Weights of a small transformer language model: a variant of Adam for these matrices.
Each number is 500 + 40 x the weight over the matrix's rms, rounded and kept within 0 to 999. Layers, rows and columns count from 0. Numbers have three digits each.

# layer 4 attention key, 64x192, rms 0.106, rows 0-33, columns 0-191
445472496497474527555484531499498531513475460444556505508553560483495506482518516512502463503507514537468484535493448353588491490511374507445500529540544510489532464442564551609489461486513523511528517500508473396428536533507547437480482537481485540538479493483484389498487517456478486513485497521497516459533483511480550585449485500563460454472474520485504507462441498485570479496594502487494503527505573512594474518491534495546605488465577502452465489462497486521571552501470498513464490476505503500477529538488457455486499545515439550518474485514478468547413565492490496573
551567505480541483503541479479468507500478502523470493513479495468513538432429520498494544574448589449507539513445498658431562515505598520527508463529490506533482538580461439423513504558484530419496408496493500546510446493522460585514503434482492442451495551532486605469543454575503459479522507481499500537490472508547399475516536520458540599480473480477505585520540507516433530542459446453514458466534450477462532456474516534445393484539423473516552482546466475433361461508496409521523469547508490490517510471509569528484562424522560493495565547512440491410576448498533528467
459451493511438548496474519501454546584464474458534539511549549521502474486517498532532459494529476569467477497519482306555498470466422532481488571477539489488500420452532562629511460493480507458487580568498504440429551532471510467491452566500497564508489500436495373488476523425497447533458442519482476481537552450473605495469473549543476464484528541515506494504459509521575512493539500519498508463520537538556521496460468434510557533464614544429489529459502546561569504452495537442469531481512508442467494484503441489498416569446458567473427442504454453572407587473575515569
492528456530527447493510432504518486485514542507451525487438512493473535507482516497503506529474510446572490471434525641386566549515575523523491452484449537483505516568467446367516528536468478525533439448481554563586467525510423523551506457496558422520453523528487622523443445593448504483492536496543499549427473508513456441449553488500479568521526533520507516543534476516443541525387468498475444497491434463440508459474511457510401473538442481538459510516490492517401483539541459512531429550433476530498482443528604527503558488505554517483573513501515549451577446551509522451
475460503526513513515524502502553533477447450522480514537454445533499482549519433541581480482553544520554510503537518483466457539484480473503533478534527537445499478468464540494486537497522473556535497518484543532495494455506489504502474453497421524513514504457534535526468507523511531526458545499487518456484505535451479553502485551456453447447537429510454466467511520458456536454492516498539536544494540452491507488455508500550516513521516532526413476483566507491497519501518575512437499505544505516438466530444483514506492509472477509468466460557517466507499534532487512445
540504476493554516477550419542511440462508511547510488483447454535529513515446521520494577510527487459516508457474476628473537524501613435536507474476490554510498573486472472416470524503529478480492499474482494561569459430539403535480517442482454472485499469499517594508437475545559529443510538476556496531504499547531437435538539467437487534456483464500502518485528508490421524545440506434499476517477518496412514543501530542458388532504422483507509530495438530463449483582515459525563504499479499502490489522496544493502535468489530456448470530519534516465565482512462481438
492513475448475525512518457483488505515508520486512500485523490496516465493520534517494493530512478494500475478450520471492509548473541491494475541475501480487453496424477525476524500467492473517480504471473478528462507452507483465502470486533463529499473489503472440531467517504525532464516490501463516512518520510524501470540483495500514469501458470521471494473489485478484528476537506511482563514463449489463533519472504514486461487498544509481554484472520512537553509493461482539508487466539483484501461525479534471538486574540481481493461479474468496496489510522513492491
528527473483456490502447470523439525439502452529524527455505495463540485501482519531517474476533464529483526477500530414489444536502434479462423506431469487497575459507515514623430589492489482510444507496475538414492486515513505496563507504520506492457482465478515392473472552403557449503470464522487481552592531465520516543488455466562476507497501467578488489447452545466522502502544548478466529467516521515544520508504475491526580530561529493515514484518497492560568504546509508499448564453506545490506579524515464438537464516486442501538465511520603446536464524482525405515
548522518442500437511418459487488432472458479504447456502457523451529496493504511485488492533467503524546487467484492550504541532519614497492507447508510513465493464507467598450496521500528494510543517479519469553480491500485479518484467464482499458544543500493515593509526489553516502517534494504550520482524475536525520474543514570457516542503518473516518507412492446477465517506471501543466470533473428512441481467427475507503464503540495522530485507544458515515492480474491519525515471495428444559467470492528508525506461395434544483495578579508553528559502520543521493451
562482511475522522461494488478468497618512478557574498536522538493501503482475513469525494499519526588523523487488480472484509474506554486546471516494571543479523488451503556496521529509472460507476473553512515554507580514495464510491523516505484499511525460439536515492492491439486461561486496485498468522475562503545532558491480465429480508515510527476452511503514543508467539497516512492517470441495536462488538473516511520525430509527494516499498507503498478496478478464465567487498505461491498436456471481473526451513473523491539519476458509490469521505473470531451530473
516499526513536482499504562455501539475514487485467606501541506497528497543509514563527451524525552499483509508471512566486487461547468518392469487509520484481511504435461505497534486469544543452537538535596499534446438485478489470597496414515552491532429493562486514590468485494464566481545557464496480492425511446522479481491467522458487519547587442482457554514539471498428558474483516491536523484537386444528576541566507458481488532494495486545459537485452537457554481504497483485491459582466480566436491478469511525502486469480510504486480511524525522472508387509481550477
483491449504503486559509473451477468573471439523480524508511522498514492562575477527484493521444520563455534495499489469492598442524502526474502526464509475449489520507456435542535489507444509466472520455518465477489478516517550503530555556492512547519449554518491527510453501558571452488578465549497514460473542505488490490484483447451541495408480446481464464499530499495522504476543480508532471490504567515552523495489470537575532490482485481466519458481581510486541548529462512511551453530501546502524532588520538536512389462499549490457520558556453511503537379512500496588
503427537547511522509526514513467501521485505461604470482469508482474511489485536524540507513429493429478426519516526539503424534499477528448439486595481534500459468519484536505433509489488499506515504466438510479509452457508519498483483519520487532528513508533503470481485481451563526485558490560436478589538433503513546512479453466533502505511536521534484538445417453499492517542410535517461560518445474491437445547464470438468468518551469528482474517492529501533525502489414559460506582503473520543567478495535498516484526510503517472461419496534437520515462520523490509457
576548437506512556489457489504513469490481546548502466494473550486510445463516466450580562517511453494512500484463537487502507493502438508526500551495513445485503478473488456528454510504513504436517564543519488531521518523505472468503554559515507493542580481441511509496470492483466445495489599488487538498478488508495488477503513519485523494467488478440465570500559556515466528438608509480493451507451534496547495467527519508531502526482436494445521528474476403444491431479471518474496460459547490518531480488500522484578462469520501506461478503457523475493539510520487491453
421513527546505516517530564528506492462534498508453530582471636491551535489516605462482457491556542597461501488409475394481506506519471485383422525540476495497562544512456543540501555538507508506496505508521527417499516473461417524493492520518571464537497437464558466521511551455475495492431465442514493594518551488512497509494475501534465456591481496541537502559462493467511454452490557461493543493501488437532475465514486466505535483458482522416498455527557493467485521431527548554449522539503440472463453568460505438519489475514475444507461515495493562532459449508517512550
508463553404450520453505540525495534514521568489448541523569549512544538453482477532453510493494501466507518504483522469459536491453505472541483427428568547537433539518534490526539409505571557474521552492534477488559477503536467527478489569482526501481470444495484454440476473476472499562499494475450484508502469534499496540499484486548484446549541478509503484481458502484536476553529543484503478515521478505519459470472523463570515535516482535488488503455488483552464503471497577518546531490524442463453512491490483519518494534519513520465498541499532433534484542486466504541
483427515498422542515449552485491534566520444469564498505588573460555548494497479489517484420538534560466469450521486235604334435452367488407467554486544515529527390398506573709507530439509504472501554587538567395396587505511570439493484513545443554546550422436498225528521514332502448580429408520436460483517548455427609554488396530567441366498505514538490482382406531532615509435616547493506577470469530545579459504575536499552586519524607581394489526425480475578656453467443565444445558447546535487440498504485458436486442606492393575546430463461489369602384623471543495652
509513559526513474485578471533463509516472483549486477550406497502492463499491471462470497551486474499513525559490536604478522532567565553515511460578503537485488514562507459435524484512526434497513481451441455514576463537469523558508496497462508440506525550507546612499510461574487551524536547509561490470471515522555469564496529516459544543560490445481497482566515511528510443487456487484520441553522475486472472502478459479527497494549495523570491464579568507468411502522549474525477468559438503526518519513512510531538532421509540453484549521544524518456530503541478499439
486477476504470514484468558462533506493470487514489530468555545505497536462503509512525468511481550482476532484468445458546502482444467505507486500507504517544521515489487503559492454556485576471456460501573460514464496477523496449493544503486511533488467467507471444485569517498472439483503451494495546479499472500511494497537528475481497520473493506510526542478498528447450530518551491480509539478568559513534527497525528512482537507459523483471510478430450456480524503484492542520475472497573493485535498484499482520435503513509493496514458492482428482503494512493527522537
414464487564499492510472456511544544448501521536508461473503488463507477525550561505529483514486485499537502525477479575511499469486541536452494463490434468521462529561538478413498477497505522503515505469463472597532516490506477493512438487542561499552465459529453566486493468570483544464495522495533513490530506536494514463525551556472534509501531538508533535566509470525465518523490480545471486556516432494449556506441511477451514560434530543515468464536550523509474494539538504512490456460494491518492494501545478561461562497535509474490540483506454513460541494483502553509
504483538489448468469483541490490487504529498527456517517524506500524533466562475487549527486466475537494499515545504426532438475490493503542463498515489514520488457491455545586495518443552513514540514502546501493471484485565489483484492499512536555519523456518474474567559531447518502500522477530479567483469520473454598538522461521481530450509494495559544503459491445509485473488531519509536543570466546523550467483567549506493546541559524540480463531490487428547507518439546534521471512524517455570480480512547463541526488542464497449570519517510533520507435539512510466526
526474505499471521450511496505501494498464473467477512483473484507511458485475493518480538475515468496517540490474515508505497536494506531477529519485477513525436499499502450488527463486449472450508488528485504493504555511472528519498497504506509516532509451482508539537465506509496545513498563507484523458488515542510495546585490485504522563523473536547497503522507529543480434505502539489537494482527471502497523536521522535534500479451515490456495467490468511557520467572488491473554454480502537499471520545506467458502451492538480469504472476492446513486483580493443587505
467461494459576467502518532477481514510495492488507492481520576444539500539452469553490478481550475509444502502523444428560447488513428524579456524453557506518483430463555512584484461496517484489445582505500505477451532524455571472425585488523485550551526466544481410508507478518458489486536493566500535485522508486465534519412435468526482509483514503457482498449465485471545541484529521418508503484497552530580479496478442489506586496489567500482451481457420508543565525446532508570457482482505537506484519525470405486530470512443476534509403463552461478542473490481491482573
507481490585538588436492505519440491534493537561485521533513485518501521526536416490527576475500493500566561530456524584431552527517578493469538487477522461523518534532480497414485507518466476488558469485454500590546476531452459526497466472448492468516506479523498593462499433560507546476437511450598485510483486489529441473520525464450492469541540522537512478483528509558472496498464511487527491495529467439400534503398487508506445501511422509521487509554490459501414489485498470484543488514488454512542488454484524521527559448475498469453520565543490497499586429538477452459
463510486474467490521485495549482496505518503439571484494554494440489570440468472504462510433454473516478432501484534435580480517507505515457513549439496417518475471412512529560532486439515470493568474512499499487456508515473560465496409497558427477502541491536575408550498495470531574556493537485541545509523457444527525513570495457488517507469461502411550518432470486503493510485566471532502542442472446532520520563489496476440535474534574502475556477489491540532582456528463448496487465444438533453505496542512498499524457554520456517494511425433506464553488484481542485515
498446509488427536516525530490488491580543393491514574521530526515479519493517505425539478515555541492534562525479539381581555472450424510470478549533556474511528477496516562559543470483457547448504506505523518476455515477469565455411495507486454521509532476473533417474544514505538479505421409478444497520486523513455544395571461509534535451438464507478487383486520475505515527473525503491508513557512497477535515463532525503500530467492555513494544502520522489523530544486458564470532471515543471495501503516522514466477440501504477539541456538474460482572492505485509492543
562475512507499439484501515531488491482470498502502478548511463447454553526441525523473526502476507528492532494501533526482496454472497457537471502542481519491540540502528535459471509485500510503522523502576427562552504503519497522446480561528470428594548506434505566534471506482530516580521516391488483471500451537588492495465530497501522485574575503527499486553508508495515523481425506506487467497507525495483537498483512530495515517526495478489490519460482496535471473468466497427463509470523507503471501561535468452508471543478558496496551481500465502472503537498498495507
519470502498509550472509498470548444500615532554484516570478508578525551467522491527526491481536575462505473478457468534477479482535478461489573535566539546565457525515482508493477507505511453492536515559496504506498552549522464486399531497442450522504462470550532538542511516479519467512470444538523453424505446503430493515491488508466476512546480479417510497466551485514505512474597429558506551477439511484492549457446526439467470476450495520524498499460452525441519477452458503478509521512538544486450509501517499542528545509457472487476540509521482540577520534512490491469
487498565468491523479460511485458532476536522535458522550437551572514480524495486503419451494541560502529564512531490456534554459489506500454482520470451548455456506582476518538569489497488586557509517574464572470527414482522518448462414466447470446470478521504541458517529583528404436532530460516500586507484501443469530474411455483509535492441439581438476446500531482552544459469475470407523548520468440493588490437462429493484515489455511451452431522424475473488457545462452510458531472486569440523522534442519493493548443547464471549507548499511535534495490513494562469575
551479504536556479531507484475481501458507475400462542507488421513489478468454499521526548498511485523397478521522450524510517580495486550435553459417482502563515533491540476566452486546549505491534420434477485403439474518505529491495469532519459495420440574599492503441569507492472540459505540509471503493542475484530450453449481451574501531529482507533507532441485481486512483529461473522516506563485459556505489505502505486482602528486550425476491457598522459474462531593463441550473508466489479510523572476519526543454485484532474528544536469481548422499446468467500462556
563510516460476524499487560501471459542497478477436537548490488462577514558518524524514524559508464485522420501485522575481513495517525509471512519514567465536483523528530490474544516432499452463537505492536621540489551518479464492504466494527499495542483461555541561521487498526429489529518445496499502552462528447505493418543523532486543527575515565463502483547498498496473516421455526523524504488529415467530529498523498453459426524532535498466527532510486505458497497551464481474529493515465497536534501460455506461536423488518451473540496492461545515503506511489479540451
469473485523526471497517504515481499479459470541544530425570559502537602519529540436524471469500555553433488499505525495533488497491468456465505504477557558487593550449489454518516514511468492461490472513474521477486480534479495482459499519580473542508564477536523459560506542457490526502489547559530421573469549566505486598552446454527487505523513498504528549549505537504475541474514516470518506466497554512470551517548534522383435480421450576525502498429446503500545528411475500490520503497511616542511525568502496484433530494571545533514396508501486500495463514493509518494
489511472511604500473523494478501495478460517533453463446528481515464486497514434486486478456542499453514534473458531544504475495493492505492472511499488496539460515488479504475476529481493499471496466472513458574503523491546447492455465430483551491528520481531485509504524439524534425480496461437499464522557433503528449378534511543485464514511543600514494544483503510538414547485537588454557526511442539499404533481515495561491477486491465460492529506534505536491484517548460488499502519479515461515515502495516536505501513493545545567555483463494453504511549468498520499481
468482537508436536531472500497486512499462464488523517509465511490524504458523488539456526465432459537508456508515459431531524447534476509500427477448553514470606493488572574539457473492473536468523497473492510481495485515475537473479510509554478567487545467519486429469512576480552459531465509540487490559489509518445572516476535469565580473504535513527491496542509496501563462489549482547527470505532491480551499431574534486511570535479586535397462562474476447511516512458531512528515495435537481479493484495496407471431484545484435496498520504516458514548421559450498537509